config = dict(
    head_dim=32,
    vocab_size=524,
    positions='rope',
    init_std_qkv=0.0403,
    lr=0.00493,
    warmup_steps=0,
)
Each number is 128 + 24 x the weight over its row's rms, rounded and kept within 0 to 255. Layers, rows and columns count from 0. Numbers have three digits each. The size before them is the row's rms in percent of the matrix's.

# down: layer 4 MLP down (transposed), 896x224, rms 0.0604, rows 201-260, columns 112-223
# up: layer 4 MLP up, 896x224, rms 0.145, rows 202-261, columns 112-223
down201 108:147154139141100112105199157121131152124132103080096099137128111133121129113117139071134152126101156128119165123125122150130089109116152113090157147129172151124155143115119120109147107097119147116157128158091169138110112160138140079108126157139120129093092083123125180143120120116131134123111146147134175117128094141105085129155124173127
up202 102:127084119113132119116108191147100097120111164127166157151120112132118160135130149137106159136133140123182130113079114159122139118104118171138162090129127174136159083135132154099121181180155101130120120103135111122146149168153145148125103171110115124117157159120103113105192141123094105158123108103110108151116154129162143105106133128160
down202 120:087096138111137093114105110171137109130088124146124178110108087164136184124135099199133108152119154105137137079100167133147128130109088167156126083155120139095114107115111168118141172165118157125124073132107120156123129131135152111145163160115167130170129120121120169138136135144164133125154104129123139112105126114125140103126065128125
up203 102:150136112126119170095140097153116113108124135159078123169166129098098080106134116122132122112115163101111119119122147111148104133100110158107175119147093159154145128102136087120107097130106155123117158121142102109118139127140144144159103074118112134149147117090161147150072160112094100136156091133141153127138150117103121133137126051095
down203 098:133140156115138101129095137163099128130174150122149112142154107169112173109134139144143147121120115123168144153114147140120147131110164116123136138145132097127113085092126090148131138165149106134097135143160130133112185106133128118137141147139155138164134143120106127185102070124110102107102150102140086142093130069136096116156144100155
up204 101:159136114097132131104107076152091114085159094136097131131070158177146151133121098129126119142167150157094163135123081148107118111151101151120128098140134175158119122149101118161140103113152144134172094132142088112183139097130158111103098110157137115128109113137129131120143090128105108150122130071135122111125101139143132121160095134171
down204 105:143133091136124184142129113122128157109139162141108125143142173142157191153115120107110100122158137163130119107199092167117112093119124119170086131081129191173104162102115144126129136145156126117126138176131109197105124092140102091061149120119154143131104111122118101123111125124123096160123149118116143136121112124130124115140125123117
up205 098:115136118122112135085152155158109146131115164125108159164173135110132129122117164159159137132120114095128074128105177168147101140073174118115135106155133105134154181154121187093118107126099120116117111095118151144129132141132132165106120106123153138133142094113131122130149097108135153129160141126109164087117122112175155113115107122118
down205 102:159161138166122141117114085088071189160168076087155127150124162114147112127077123114125138132151139127119138124121123177181120159100152145096175180124154111125119145114137162109132129123142180101095131200118126119133128101134147122112111164136139148135095108121140166142092102115120113155124093128130137123135140145134131163146149140087
up206 102:114133182153126116091129131155130146133144089125126119122132108154141095126105104110158104139174131119111127139098114127074109038116146111160131112152132176104154143135116131121119122138145099143152157101099096133127126123122154128121161121149123093099133141153098100107090111170095119112125151070081089096103126093125089119115155086159
down206 082:173103134127093130099077138109134161108109112146160113127121123115133112160124126103109139130150128081112115123158070103110130150103143170101133090143128156167122148080171135151118149147111116125117094128088099145109107150169123184153181125142147128090133147168157117166155103120155110133156127132137108118118134127161129134126127104122
up207 105:143134133137115130116145181107170103146109148088155134134118134138120149135104068107155120126124167110142128151090124144105130156138137130123083137152109136146138134153119154085100126141135082143123090119178100126110105118087096163081116088161135136138103164088143122122120142139121120147113109152125109079127102120139129125133048144134
down207 092:148108154114117114131080136113135166094104102139133148181098113110126130179082129162104118128169117110153148128095122137151102133113148155158113138103152105153131112168108111127118131140174091098141100171121165150135099114124114140166128113095114102114116133138094140165144134173174128125169087089118100130159118130138150141129108151105
up208 106:154130129115134145129118086141112135129094109167114132156145093114130116129150135086167109086199128120090132149107169170121130155108101121122126160147132143190145154105112115126118137135150151133155121114180153143129176136100090103104120114167124099166138134097128140157166150087097129142094144134138083102127129129154189116113179170153
down208 092:120122131126120147160135107150082137079136096121110151138148082141126070126093124122144120124156093109109146110090124130094154154164139128120145089149136142136115125093080128102085079130150145151100115144114100134120098137143118115082128144148167144146142124149143119109126142087149097119121108099153109123167146134104138136127141181129
up209 099:149154144114139157172138102139118136126115136148145154127115161162154127119135103157122068129119150144146140145148126118097138078174142120144121120153123105136132067117120128124124137092112181088135137129126120138126145133134171109106122113114102152114114125122156123130142126165169123147099158123120123134086128099127168118157197131119
down209 081:147166127126127131093126134154138135123151116115147127088132106127130117124128083158113115090129144103173115142099130105102174099159135122161137162116127150141114145130081064094156135116091141126107101124109120139135112112067087124089121123111103139146120171095151145085182160137094078126133158155099121171118120130148109119118133146153
up210 100:110104149112153135175118115135142137171126133121120111141105182117136122050134126119144103127178114122134162161116137116134137135105159125085112177148144088115148142146121124101116148149115122098147151127125104143155081143134128172144043144120113094110136137158126133168151156099109168120134120133138116110166163159149079106167152123133
down210 089:121117148121115145158176094104129132143160144134132104134140151147176106123141160130136101178163124133130082155170128144149158132122155163132132132141112134148186165120126116128114160119143139129138166133129143110183131110104144156190135127114106075130118083104112125177179130089096131161090112101111086156156125172157108113137095155136
up211 105:143141104129125132143169101119105119109157097139143132099144129105122101124139146109144127121138106140091113155098191090115117146125113111122104128124107116102141118119166133094102113166143077129125147101113167119155082129103143133181100125122157138122129133115092169066150088134099148122103169130147102122159114147127154132176151106133
down211 099:128173041197162102097106070132073162154136103103145094135084125135152123142085132118114163104119147122160135143142120114119104140124154152158117145152126142113181125134132085118173093161093131105129110146129130118126113119085098120172107126127158129146162106114143157113101137136131168148167097105093127117144133133129158141145153102093
up212 105:119108149166088136139080058098164111087122124141142148168137122142090098091161137097113159129175093133072103124156133141125133143155104160122146128136112119123152136094085149119105124140109145127118097075166122149192116166123112149113106136106090135127150132133109153144114128150150137150112123134120136110106103142091134110124107062125
down212 074:169103104116097119075157122105126138095121126148091159118110154120120103132140085108164123119117126169104148111145156108122171185134127116115123153120133158143127150068123154138134133094117140137104129131123138111163108148171112127093116090151104147122169145156118115169145188096140160156103147174148131129077122180132149139122146100135
up213 088:103182100090109143155127120104169099153137118137157148082113154116164125159095113144162097127157111155144145143141141135125100102098129098151170145118148131107162137166111088160172161129151150152194099110143128126130145136140139123143131136146128135099141149145158085084131145146125083111130140169125070147130179102075151134128103116108
down213 094:134152112118130165101131104191145142153155135106150112140112140127125189076145130135149070133064133096150137116142158132113143106104135121102090122160128120130138105084094136134124091105159096166166153131113157105136104146180125129164151131098069121127104147137134139086117174151130100126121125144137088113154109128128141116134155111127
up214 105:101111166096204141112128128110156120116138160135131119130131148126127139123151135136127180137156166123134183126108135095126118119119129098139128165109159103160150095117137112109129166141134163123147148126172144130103141111141132156129074117121182127157159164151153133132170169119127150127126136119086080095151140153160117120104093133118
down214 075:154153151142126140143162113117077123155143128098102150130129128116081112100135147119135162168130150125155124107165119096137111127144125143132165136142115154135122074102142117137142104115117100110137075111137181098141115175137125128126132162117177172131136110162099102158103082119099144135152184146106095187107107107088170129130144120204
up215 107:138104110129100133097124141114113142119118136169121144103115130124156108113120091142155093105106160123125119135131134082143125113107113060141125145112083176120144101147122155138082072132125139089136104138144098126075139108142108137131144155091131144143154132086154111117138102134136140139144085108137144094086153136125148139149144144135
down215 097:155186111130109126143146139107127144163149115134134117073091095131110153118146117129155160140129096125107103120160154147160130135126103139118106135114117180117106147067126125116165141127148122101104114136126134124137082123134127105139089120137107181070170163088124112139094121102135131135192151081138118147142135117165124132115144144136
up216 095:131146164150135165146098097097132083147118116126127149131153160078124146100130093118164104094122137158119167126125132076129131116127092144102125137146118111140101179152154162165130136108118123138125133151063098152126138146092110095104119170148138167157148109130153152129160132122103094120162113154135102105085077135134154125099134149129
down216 090:090143077108106145124171132109138107138120126150139135095128133103129129117091145125165082153133158138122157122117108115125151148157155142188096152113123135088132122130153139152132153146124111154132056147151139120145156093127138151151175116104114098117092097141165168116171154133163134173125159148110117130131121150150133140124081138117
up217 114:144168173125130162098121128126102105142155103122077074099114163144094126107127132130102147149125160132164115105102108098121098146094123122171137149150149097143088109135154103173074133113106152129110145120114076113121111123167117113088193099132118161119111141161137175165107137139160126120126162099104171150122175118132128118149159136142
down217 091:158148110122111149123137111167151129121130158098148116111168147125105127137130141103124156091121103135094130104145106135114170164144139173148104098150126102152119102137103091154145112151097088136096156085142105129131117125153128142165068123108148173155081140085156140150160093137126092152154118158122157169108114139125120132143122140133
up218 095:156130155131111126129145070098151166156105155131104130110157086151082122110110120121133149150152105160153135153152129142120139133123168112109110121149126125132100099111111083126094157184129134128113134163136125070118116159121128170170135135123122113100145184099148143104144118139127114144107129094132139112145100131176118148114135117144
down218 104:092159121119150129142090158110126125113126130128069119138103156119123142153129132114152130097083131070085159086125105135158124123135158157122127113130143126144109114095133128111150163077127097154155102135108201141105131113102139093135092167153119122091156129148160185165130128151128123147060083112174107142149114088091091118123159140133
up219 099:142155133163147134147121170155103144189118162137117170132105133121142129114124148127144164152117121170141109076097151107142117121078109139135131161154164158105101112113131148121088197130081121116100134106141113131113132184126102139100156122149120146153157134097079107089118145112161138122129117093136143093090130124080087120120173131155
down219 099:084139155141127082089133128107123094141163101135144181114086138124132148126158141109121121141110123179119130097126116113109141124108110134138158103139098113156126114148144123140119057155129140105125130142103127128150119115090143110153146128100146095198121094162144141121126183138126136108183091105141124126159126104100090160186141107092
up220 100:141107129132131140163117069159105127180155121141147113156146163173099146090073087123147110125148104076160185098064111118099122103153143136155104108120101130128135139118126143133149142076133148112142141129135131143175125135138089169137148132122147161153119151108133160099125146102108107172132101106126137179110130107116097111110137133137
down220 098:141111089135129147149149107144099135127098182133108146108128129136169162075123146105097125156097092133106141104154129147162122096110146112130122083087130147119121119090096139115109119093116137146102132161129139121141105131148142138125131160129145139144131097132153102116137122096124122133113141152140176148109130121118089153113114170160
up221 115:141132131153161123132160133117137158161160105114115136126144119130130146093169172202162139125122120098128134111157057134110136148112157127137184106127144120165115153179143136178126157122147117110087149129132133137137153148122135114107115098126128153132128101135149149166133184136111112111102137142101139141127158103143150112125132088140
down221 085:125107165132122127147108175107159138133110110107125137155151157148129134100113142155134134109174152082146129126110112102158123121104143126119152166162088108194128088154153128153132078147157187130109129128148114131134152162157176138091166117125143163137085110120164129171131139103087133122137131096167110168142176078150110108157108141137
up222 105:185103114124141097131104113138142117124167113121148155130102121116163127095177157168128137125111133113153129154176121114158089174127111097126127142165115136123071124128121124133141099117143138075099138108153067122113133162119160164137139152138123145152141095131136149148130144140079141084147142141091094131137152121106130112130153104159
down222 102:143153084066161114144156108151135158125158116127140148090157132121146128143131113141054092129133137140140101123095142111133118138141140126160121106145096117108148101112137127135111147114161094143154164144107128113139124127159096136107146123089130133156141147140139078146126060184113089128162135148092101136127133127145166121182103134118
up223 091:124116110128090149125142141158161110130161126123134107126139130136086118126132153126144159108136099125119135146149155077113148118153136150097083141121118099118105147154164138143124115117167114161088162144107117143113150154093124149116113096137134104109117081093149153150126131149084097132132152083122152143096107167186137113107106149159
down223 093:158131121130103103130162142066152128147143081176110119122112124097098143114138145140129127156146147120111144085116116139147099120152125103134150099134131136114131113162156120146162106143129103113098092113106141131128160163106144162077120148137062178087122168096139133158102160166081137149100092150120107117114123110165123141152121103086
up224 104:141084110123100126108111175178163142118103106134090100136096117066135153150107129109118113182160104125133094135131097130154106119135159141142131147134138133125143109166116120134121094172131132177134155119149096071155140130110098123103144107095167106104149129116125133104107120148130151147124156128158133106178096131084147112164145103130
down224 124:107121164135157099145160101098142119079098116147101105159115091151108143138137116145138114136169160100122129125127154146142147083142149109141091149160190143119127128131094152134109136148101145149121105102125144122114133119172123139141117133131160091147184156123118131134119149144099129109106122161118131131167082154122071095114152103104
up225 108:140107148117138113158116125059158063102060132152145147118111099176121103125135150126123154098123158140171175070100170085141089126122104155065112110139078124125134128124110100111141135119082156136174129135139129131135169116116131112115129090126113119089092140137148097121132127163131139123122132104133139124138138153137084158120109138159
down225 112:127093105124135108112099125113151106130090123111129131145174112180151123134134161112158131086088130145128142134124149109115127161101086143097160149150104145132145127119132062096065137120099122136172104125153111085130152099137145127105134094139108091128109151185096118116124104145136142120080075106120147098150134104108131172134123139143
up226 081:144157172095158118128114157098131138124160073130134114135112066139120094146118137124082106155107122173098091119101176103173132137141106126123141130123125159125092122159188146148120107100107117119133140086127110120150124129120128111119152127135148159142143132167110107141171098121137117099146121102121128120132137159156155094104137139115
down226 107:164108110096151145142138142111129072152103128120122122112120123138146145114092144146140097100191147131173135187121103129130158095105125137169140123132095100141159153137145094101152114154115167122105133104153091154161176102121145167143112157111123158111146127118134122117131117135133166128177124142117143090097108151159118176129143147095
up227 097:137152155127148109108127130121108145065137146170114136124153102111090172110131157182123081149120150121132092105101124145128132145112143107125110127099113129132145128102118109061130153123123109123107142113120151169082124147162135132105142137109113127139162105121097086134137180102116156132128191127058077115147074083149135098148112097143
down227 095:136156121110100087063145105120129153140167153109143130193113154077107131154115135115102153160117099127152128128095118160149153123134117161113146110175156154172158108046107118139147133131161134155125130138118177133161147107136156134157164108146147111116143092110119129146083108122105083128136139116089092148162128086155128143119121124098
up228 101:159140120105106161152133143125161127139189131090138143142128119116121097122146134125129150111115167113165141097125077118160153123139125136112095103112107172156106138171152102110140117129149160123109104123134130124126108091137169133087126147152118163137124128095118124132127125153109111150125154135135134120148144114108113127112149128109
down228 104:086130061079132125163155098156176094135143129139146102152156112109134124160153154135089147110166149094110163118114142145150132061124161130148085149097130174116154110148139109093077117123150105145156142113117125142168114127148119123136164128075139163109108134107146150162147110118141131137144126134103130111118130087119148169131102146168
up229 106:116139096120115152123105162093096113104108120107079134126122167151119121169161126115151133115153144133130123102101138172139088129110161160150112158099150106161135146121127111098124158156135148080107126133166132145141126155130126120092107139177083142140103105096109097095129127177108048113100147099118094149170131097155073155124096070157
down229 080:094126181160124108149124130083100153138126132107080129088124129148119115112105129124163123169081120144166125087130104093114102148098107132106144114086130107110156102092136118153105096104136132101152133125142153147161130121140104118095157084101168162170105082167105112120095114127153107092132150093155071152101153090118077112161080104149
up230 095:166172128183117118148105140135143146130144121127122164158149137122111143108139126078147109112132122092150116123126096108141152153157119147118119149130102125093095118133135100090095105134100130136131197131138129106159148148085122165144099116103155146134122125133125128164122165147134112150104124155127109095109115188137154122132110111124
down230 117:106153118126129128104085158108165158091147146146099110175128120113173117133076116099122135116113160122118132113144143125108164135163160139108103127126118132091111098103153153123148124135119097140138140143113144134213164115145104064135138157157134147126126163122098121147125075158129102121094132138110147123089122141129103132162175130128
up231 096:097094159151122106138088170155119137131104150174165118115137136129129148120187077138108153164141142146153151149134117167136152158114131133125113148122154144135107124152142094162151108124119125071122122130202100101085119131134121173156109152163070153124135157116168112114140158151147115112133102128103106071108160149128158149152127102130
down231 108:138115156127132142163109108168112125152114137117061135145110138109151201171166116125113117130136139155158116123112076103098113147137111122113120157098121087105135143155115150134142116120147133125108148121179142135150123112156143157161128101129122115089125120152154116160114113184128135166121157117124135159152092138149145128148138115139
up232 102:153121130136165150168148183118122131123159097129154170136135121138102151116154085163121122119164125157112112149126118077145113136092118161144123102121154068133148072154108103122125110101102160118185114137111123099137144152119136097107123138157130124135120118085120132142180121185105122097127127090086127075161124170129143096141165114166
down232 099:151076095120099085108123126149135166113168124125125136098097089140146136099118145117123169131103172138136127110091107166126135178092115148112154133113124119144149110126138120136148100118135087131140121123106121153189145158095150098143118177138143121135130081127129139163134092140132071106136108127129143111138104098136164103167111138146
up233 094:104120146082150141096151150156133137117146137135090102135118130175109080131083168135191111144130118160104062128122106099101150150124135180105143112143113109099133121132133129135146131130127112127144097122114080119136162142131116161209135152112128152102149120132143095155130128110104112105102136117115147120104097163137148092117105137133
down233 102:120115154119132139085159118124196135120088144127117132158116175147088096119132153064165131168131136111125114114123115131156122154150112126092134131143147116080117102123083074131137156106115141139112097090128160134124128105117119149173104159128116136127140107141125109103149147099116125112128108116150127108134113156119131103121074162120
up234 099:146112206148175137144101124111130187093121098085130129178142119140157122128123144126134127069112070130157121150138095117085116119105129152107108125112179152109100088140113130153103118106131124108088112129121118091154111147124135098122127146134152139107112158060125129142128148145116095114102159111103085076161110146144154120131122120137
down234 107:130108173098115131102167137056112150123120147101139150082090163174125182124117140136076130157126125103137079097095129165149148151094133162119084116113145130128110117100160163105116136146103127098146119152140140163121136122106160095125129118134188122147119108105151097124108149118140141099110092160102122141154172081113149146094107101154
up235 091:162148103109156100121151124095131107131164105104138127124152144148092122126130140138164126087128111127133116136080111131155144123111125102131128151132148109136080102138163095146127155094103099127154142145134150086126105183168149139088113133142148134127094143208142166093121111109137104100104128096147173083110079151093127178140140154136
down235 094:158107117138113081171167098138080159087122123102090163116128075148139131160136139104135107136128097121161113121084134113126109134169119141134135111146091146128150132091144191151159150134150134057146167161120106180116111113129126119149108135147165095073100103114128139125130136145147127175138117163147126136126141124092114130107161134068
up236 106:119161145146083113121146171178125129153119149117102105184113134160129133160103110121152175126098086103125145121154129121147166162139094142150103102157132131112125105115095085112138167130137076122124097151140160104106133147089145120137125078148161120141114151088132129132126149164100115120120089168154095148090118133092132144115179145115
down236 096:087123160110066097160116121143119134154137153133117118142114164102136143172116100144153158117122164123145096151138129128085182155076098089160105113109102152131121193157138135127109159151153110146118137103163120132155149123137121155092119122106111125137109187145164145115140114120189133136122075084141120102159089122128123068146139139166
up237 098:146132113179129174126161123132114056118101108124135103115122090115122115107156143117153098123134112142111156097104161136148154107153090123147118087106149113167138126081111117143122117100123149095151139117102146164113109163152111120117123176132129093157146136142128119127122158170136112136095091078137103129149142117122161136147146109110
down237 086:075102133169152135155155137153146100121139170152155130103137156142137106141082131114151138137126125084108128108150164140115132155136150111160161155141111164133148167146125116168089136097083137115142138128142132119142140119153114095086164149125097088113114131097125117176153132137124128131158122100127080150135119136132149128085098120140
up238 104:111126143144117131102154087157099104113125120109101107152130114083140141125138189122160096116143128098135101136125117113123167149180123076107103158128114123142138110105117111097091115120128139105101115098158130143100137142111148138102174126113135116112132108122138146137176124129150112117132110088118152165156111141158068171103120133129
down238 115:122141139141104144130134147173157108160129147136091109113169144185061133143128109128148113096132103151163133165141111131115112085123139118121150144110144133111130132135129105135135050132081108133115089094128115137167130130116123120151168152103163146135094146144113114155149101117145126158127119120123092124125121145092143155114149129098
up239 099:184137133183081112151122138154109134063161140106150093119143125098125127143114125147151092124163136132155163111144143068129132125113083154137106137151158112117137132131130100164134073146108150093121095163144135117153101176082117138155139077100157168139123127154133103121151145108143135142117177126111142164127137123087136103154137096089
down239 085:135116176164125193114084177116100163116146104109105173130148136105103139070106114169123145131131133146133163125203130131122135181144138138138135121139133103155154097130130156141116142180108113122113109109099124133174150129145166130152139114115169141098084114114139092131133122162123150138133139139138150170115134151133115073155128130142
up240 106:156120147130114143103132166115123115134184095126126091130118129084103106129123108144071143110197118161118097139090151105154121111149142166112167129151154131128165114115146118121165160132112178152096093103117123093130111137098160101141141109110120171117107092152129103136094107137100086172107089111143138165123117064110122094135146092176
down240 095:142106150099118140074124122117130126120117128081107146111120141168116134157109104157094137086122139117124121129145163140117154118104138197114092113095118087064119097143143069141188144082122149152170110122125109131138086117119125126126145133123135137118085102172084113157168131104137135138127139114161119108118147167153103102129155141131
up241 096:130156159135140087152139130108148139144119111125159178144140128101110112070123077155114144168102154119126140131145143113123119153128148108156161147101123132133141090158156136081123155122130176139141135104110109138105116114138102159097132155104185142091157140161145122123133148101130117119170128143101123119102113149140099134114155129173
down241 089:135142128132143113099088111114163170131146084150136115136102130115142090129146108136123137114135159156120122132137093171116125127143086115167118113111096138162132141138121129132134166152150108107105145125142115114125153116079157117141118174112104147165131093142143109162096157118166098117064108132140143144094116154138154066139127134101
up242 087:152124162160100087165147113122124097147099154097074147144115163119136145127127138140135121106128133119113128153095128123169133082092126148112170161124144079092159170138125119122130129133117107115115139122091103109128114114149119137101126118148089139090119132155119109129147093130114159114100159144107131113162119173124113149111123098158
down242 104:114157109100151175087092150163122135131114149137101139146109124095109124096097123105168127164118115088129118166147120112119106099149169147143105148151115095095162116128145134137117114147141122149138096126133096087167120129133130158076118138113107130135126138078102138129161138114108138144091138114126109114124125092136118107085089127143
up243 098:110091145133139148106108115119168143128161134108125114134089199148138064164166133126082159095098144135169148104093152127108123093114149155160157124154152143107105137095150144134124111110102134115117137109162096127105140112119126154164119116140173156122126053101177100107131166144096098122116134063110117173133115115138112126110137117101
down243 091:096108154136102096093108133112135095123116158128117107134119137163134147136163127139142130136052153079121090138128103120123107150143130108129202166091072157133095119111108101093166097148155149145137075167087062125112145130193141131132167177136162130136134140121143134122135185098144132154118132117088146126107121115148128132086138157132
up244 097:121125165115143148144099162175144122121129155107112142148132130086119100101106100148127096135147113107116148109126116149110146119150123133119099141110127119121124132147113148107077168162148191107121127116135112174116127121124105105117132128106169123126115141120124116094124113145149193116073151149171125108137101141135130163141162082131
down244 107:142139133132128143096136112148107104123115149150124097089145169108150097148103120127125143083173141148135109131076145117137158141105125091162129100113108184125113158144089091093138089137160126134140067095138117105123130154140117161139121156145134132079122114155091183167114122164101088134146123132148119130109141159153153191151131094161
up245 098:123118160141074120143137122135161042110118166122123108163157159086118141125077149141096139140112133102158132151112134116125156107116121116125092109099123160128118120154083101158144080092116133130124135104144153118109153130147130115117130134140128101156120094161136122108169102114117107143116133148132115116130116165155181090113154167130
down245 095:141113171142130121161087150154154114087143106134112088128121102161150138156119139158164123123139099148053137131143145137094141113099133142122166088117066136098109110089121101124087136147092147134136114143114083126105095155121136128129145099121106138106111144112130124103089105177129141165104123133094150104134173051155116127089110128102
up246 108:091141161138105133100136126128094137121140146159117131181153162153110079140106137105132101171152109121152127177113083110131136118151116117132104147141121153145132179103123138129143099096151121122116115110166102125130162127100136141147098149103160150114114106135153120125117070125106105122149132176119062142157125138090128110106106151125
down246 110:107115131116096175146172141116100137106086149087110157118153135146136119116124096156112132144156148077118140067135142155106105084101064114094141110107164138142164099112143099131084101119151109099114180098120137097122117128138116096125111108119145124141169127157141115141095119097161170130128089130128133113138135093102124145111140126121
up247 091:121113141175148145149097109138119130171127147111121091097127123120131135148131145085142124154111146128141116117068118119114113100139171143120100086125113144146174117173077141109090121134076137084148133113138106109129110137151125155127109187134122109141153110121140154093126149119124120116151183145126111142110111114184138108171133096141
down247 096:162099140135119137110102122167114138134123114108109156161101134140126201134128141102125105101123112123122133176127145164111137146100124175117116132123170166122100127083106122120058108115130132136140120162108165145110144115130102093155115116082112119151118124109121123135152090134126155080085153161132103148085146118096135128098160120126
up248 110:127100107168156095130124140125133118152167129104099157103123109135110149121108162092141115094107089165129128124162121117128110119132114110110108141100129097167153132153114126117151092140063116106102085124171122141143127102129124126131180130132139115110128120141129125124121105169142132119126129136130118131152150144122139131159086129156
down248 105:107125111142151142146137124087161189129127116123150109134145131151141156126133126114140098152146098146146130133156116072123133144125114099106126130111093145173120130149112137111128127162127108096130143148105130134135117075146207110141130108126130151085096157117094105091114143153110106133132174118128149134140102140108139145142116110113
up249 097:112153130133105095111136140131122153102136139150147124131105122124125171120149104135131151139180126153096119129115172097125086077139112150165112107132103150125194124161119135156117141190119149143147127118115159174167130136092174106144131085126131122167131172133125105156124126144144156138134145124079130117115143153125108119076129113098
down249 095:147107162137107151096117133113081128150121108072136093148117143116144125114121083104182141175089086105108120112102115122131082135151165101141145129094151132126128126134096102112111132161143119086113142145107100115113090142115139136106136120090095131107184129129133154127093143157191125134104134118133113126187125155124132139137118118166
up250 096:138141121173117073119142122166110150151104148134089134125108146132136136099070122125115140156112149157138148124120139163137134188124109090116150125121107165154130162094154155152153108123152113146154096118137102123145111139179123098090141113111150111134112137124071121135161127130153100100079110114104129145110088133125113153109131126097
down250 105:143161067114155145141102138132102138128177117129107128134106115134088148148148126140108150153109160129166175114124150078133130138143129123116128134151152133119087119143116134103100115110130112103116163135173126092109149155108090102131169124142129119154104125095105137103122058112112107139147149093097106162147148145123139133112145119207
up251 110:163132118119153164118108103150108116112162112149131173124123130089151141102135176129103148097128156090144158101109110115166109108134153143143148140168101118112138129123140104108159110101125173089078144131107117155140122124079095137145160127156121138131146122110131096138131134103140132116134118123129145113076132126090136149119092153128
down251 110:149166084127138110118111052122108134118154117139143173153136160101129131138130124134082115125121116131178107137102139086167154077075140115161088152131095153089114124111130128158133160118111150164140140157158145149153140138103121175143153156123117145142150172128149133134142152144089155087146129148157110081115104154132152106087117125161
up252 091:132153119129095137112141185203163126125128105167141173128148098137151165111110110103095069159162103129122104139097144111097121169103115125143139148135123113137093133111124150147125111154112157119109110118150146118104163157114128117130103125114132120183130129090159155143141150155127163120113104152130111121200095108138117157132106131076
down252 109:124112110103109097155130112142124138165111179156095160132095147163165149160123112115139088133099120161147125172120106147115099130135143133165177110119136081106091155111194142148128126152110132159125126169066143096128135119130171127108154143099121130161103170132175165143154140100091125099144117157141090141117141144152111132128119135096
up253 115:131096156134146161087164125134139154149127145086137113142112128105142093109108121104110125144096117114164157113139115167135085088144176100125136119103106102119166151127088101079118142110113137101076176120156081114108144115165110111098124114135115152100133134116125107111108144118119125159133130144121132144095141125153162085085103140126
down253 106:117131152167150097117157123100148151121111115103140114160135112153098127108105117145118107139120140142145159126124147167143047150159161154109119090095123122114150163126133178112137111135148123101104161159142168160117131127149129082160160123110093151131139138119126141107139129096145117161110157081131125097089131141134135125096168127115
up254 084:174157144132109136177162104144133121151121102124139120115121127099126100162149137109103159104135091112111165131098150102170136109114091125141175128147121112141165069133088120146119139126116153093132168133120184145126138101136131165069137117137127117141133117151108117162135186146124156133186125134128171176106139116145127138125110139128
down254 095:117155128122120156123140136149154144089129106124093107128115141143117124154139084077116089111141129112125139104143166147105140114104120125113105183106122129140108164095116169135105152124120102105131141094082096140152128133137138152139091108115130105116140151136141136189145119136121109160105139105161131135115154087094089097134125083130
up255 100:108149116131146143097098114153162136104179127120104096142095094100128120169089145117135143124088129149145080130139105100120117143165124131136090105121128156146124145166158165132142167106112116155120083148149136113144162156132122129126138118099182132100115119132111114166069133105147159150127112144115158108138158082149110197110137122130
down255 090:104096133144155107180098119128165092106128150101133080143130122112128082136149090183145084107129121139109109110133109143137131114111145115098113157120172152116118127124114123159154123137098140134130169165148125120125169093141084078130085115112137110165187109128122070130150096152114095100109087129130157165132150114099096148138172136147
up256 095:149127090142152112170122131169157130136145129163138167096143127101123115118055161125115127149126107125174102172086071129136114176158127123129137116087103072113136112134119140152140138152111146165077132126146098129117139132150154123162100112133118110128117132117110132127145145147133129163148125130140156164151116140168133086122123135065
down256 106:091110102130155103157114123122164122149136148130129140123131145134109127166101136131085107157153128112118120075118133135139109117097114141136155127089138103116106083149158134116130115148097147093134137169120180137135079123101097151112127185132124130162140125180106113082146087104160064149141110070149112129151154140166123134107151156127
up257 097:141115136125142141135142105133114147137165135127150159137126117125092170112132163166124123126130101140158111129125131136123106144111101107143112144137103155141125163146160120120158085141085118118127155139161076134161147141097154145162131102134154121142132148164118143103135138139130101106170121156132079107137155141151117160109091129172
down257 111:092138142099129115100147122133155159135103113114140130134146126150111130145147149145119114080179114124135113134092114151158168087174136108160127143125134132150112118123102106098125148188130133087111205136118121125134127146167144089104084088145125103104163146105114103121151130093095106147125162119117118137169121130129114122117104162131
up258 095:127128103144160114103109131094150096138099173144140133159152132079114094127157171130140151123110141125090110119106089102164165131148154149155134136104130115138104115106175128150104108118126102122125101095127116127119108155105144136133059086100144150144123162154103171107163146134118148117125153109129143132109098143138124131146086147184
down258 115:150183104122144161161149154162154103132130130110130155162144132100132112096138114104141114134197126129161168146142158113122122130147140123127125087142143121097137127180152137122112118148107119143128140098117073138116130122134191124128135093105120124128130161122123136144140159109127086138126111134141126151153136110127172138138156094171
up259 095:135119140086172103157154158149131110116133096131139119135141170144151143118117151170126135160097157136108143138148106123165125088142102115127100124098154128106083097115143112129107131164123159130140104150102133120118120094098114101157116115086091119135132148121142094171095104195169162131130140121096139131163123139112080146129107131077
down259 087:115093130094087139153105107138132145135119135131136156125145120121112165094091113138124128153118159132120114140136123147102134108099136146132118136138103081144114169157098092132134104105141108108078153066120126128147151135090142164138076146138149144111119161136115116150153094138125159168098174120118146127131151134111108160119076157137
up260 098:120139122109143109149112149133063161157141134185119112116130091081140158092098144138154133154178099115111150141147145123139100108069164114134133136100106130144129135141109151148141100153094157094132164117126131163079176145163118149111112110129112140167085136119126134137133128141174137145092188111089081139103146115123108163100157138141
down260 097:138161114146132127117150175108120163098143135079151105153094123139143116135179126097158105129127132115137102165197113105114128182087145116118148090091160119120141139111117144099108109085110126132094153126169123099148130162122127128100114139156109111103128109139102125098127162079112163127158151060124118115099131098169159165112131180175
up261 100:151151136139092143206162140121093161136096137173093136155101172131118149123174086128108103147131129121081158090163145125148086135121162165105093130121112129135119102151158080153113110117114140123150136106129099116136131077121111142167110096138078169141128159117153088102080124131080161134134136174103150124115137155117162179116142142136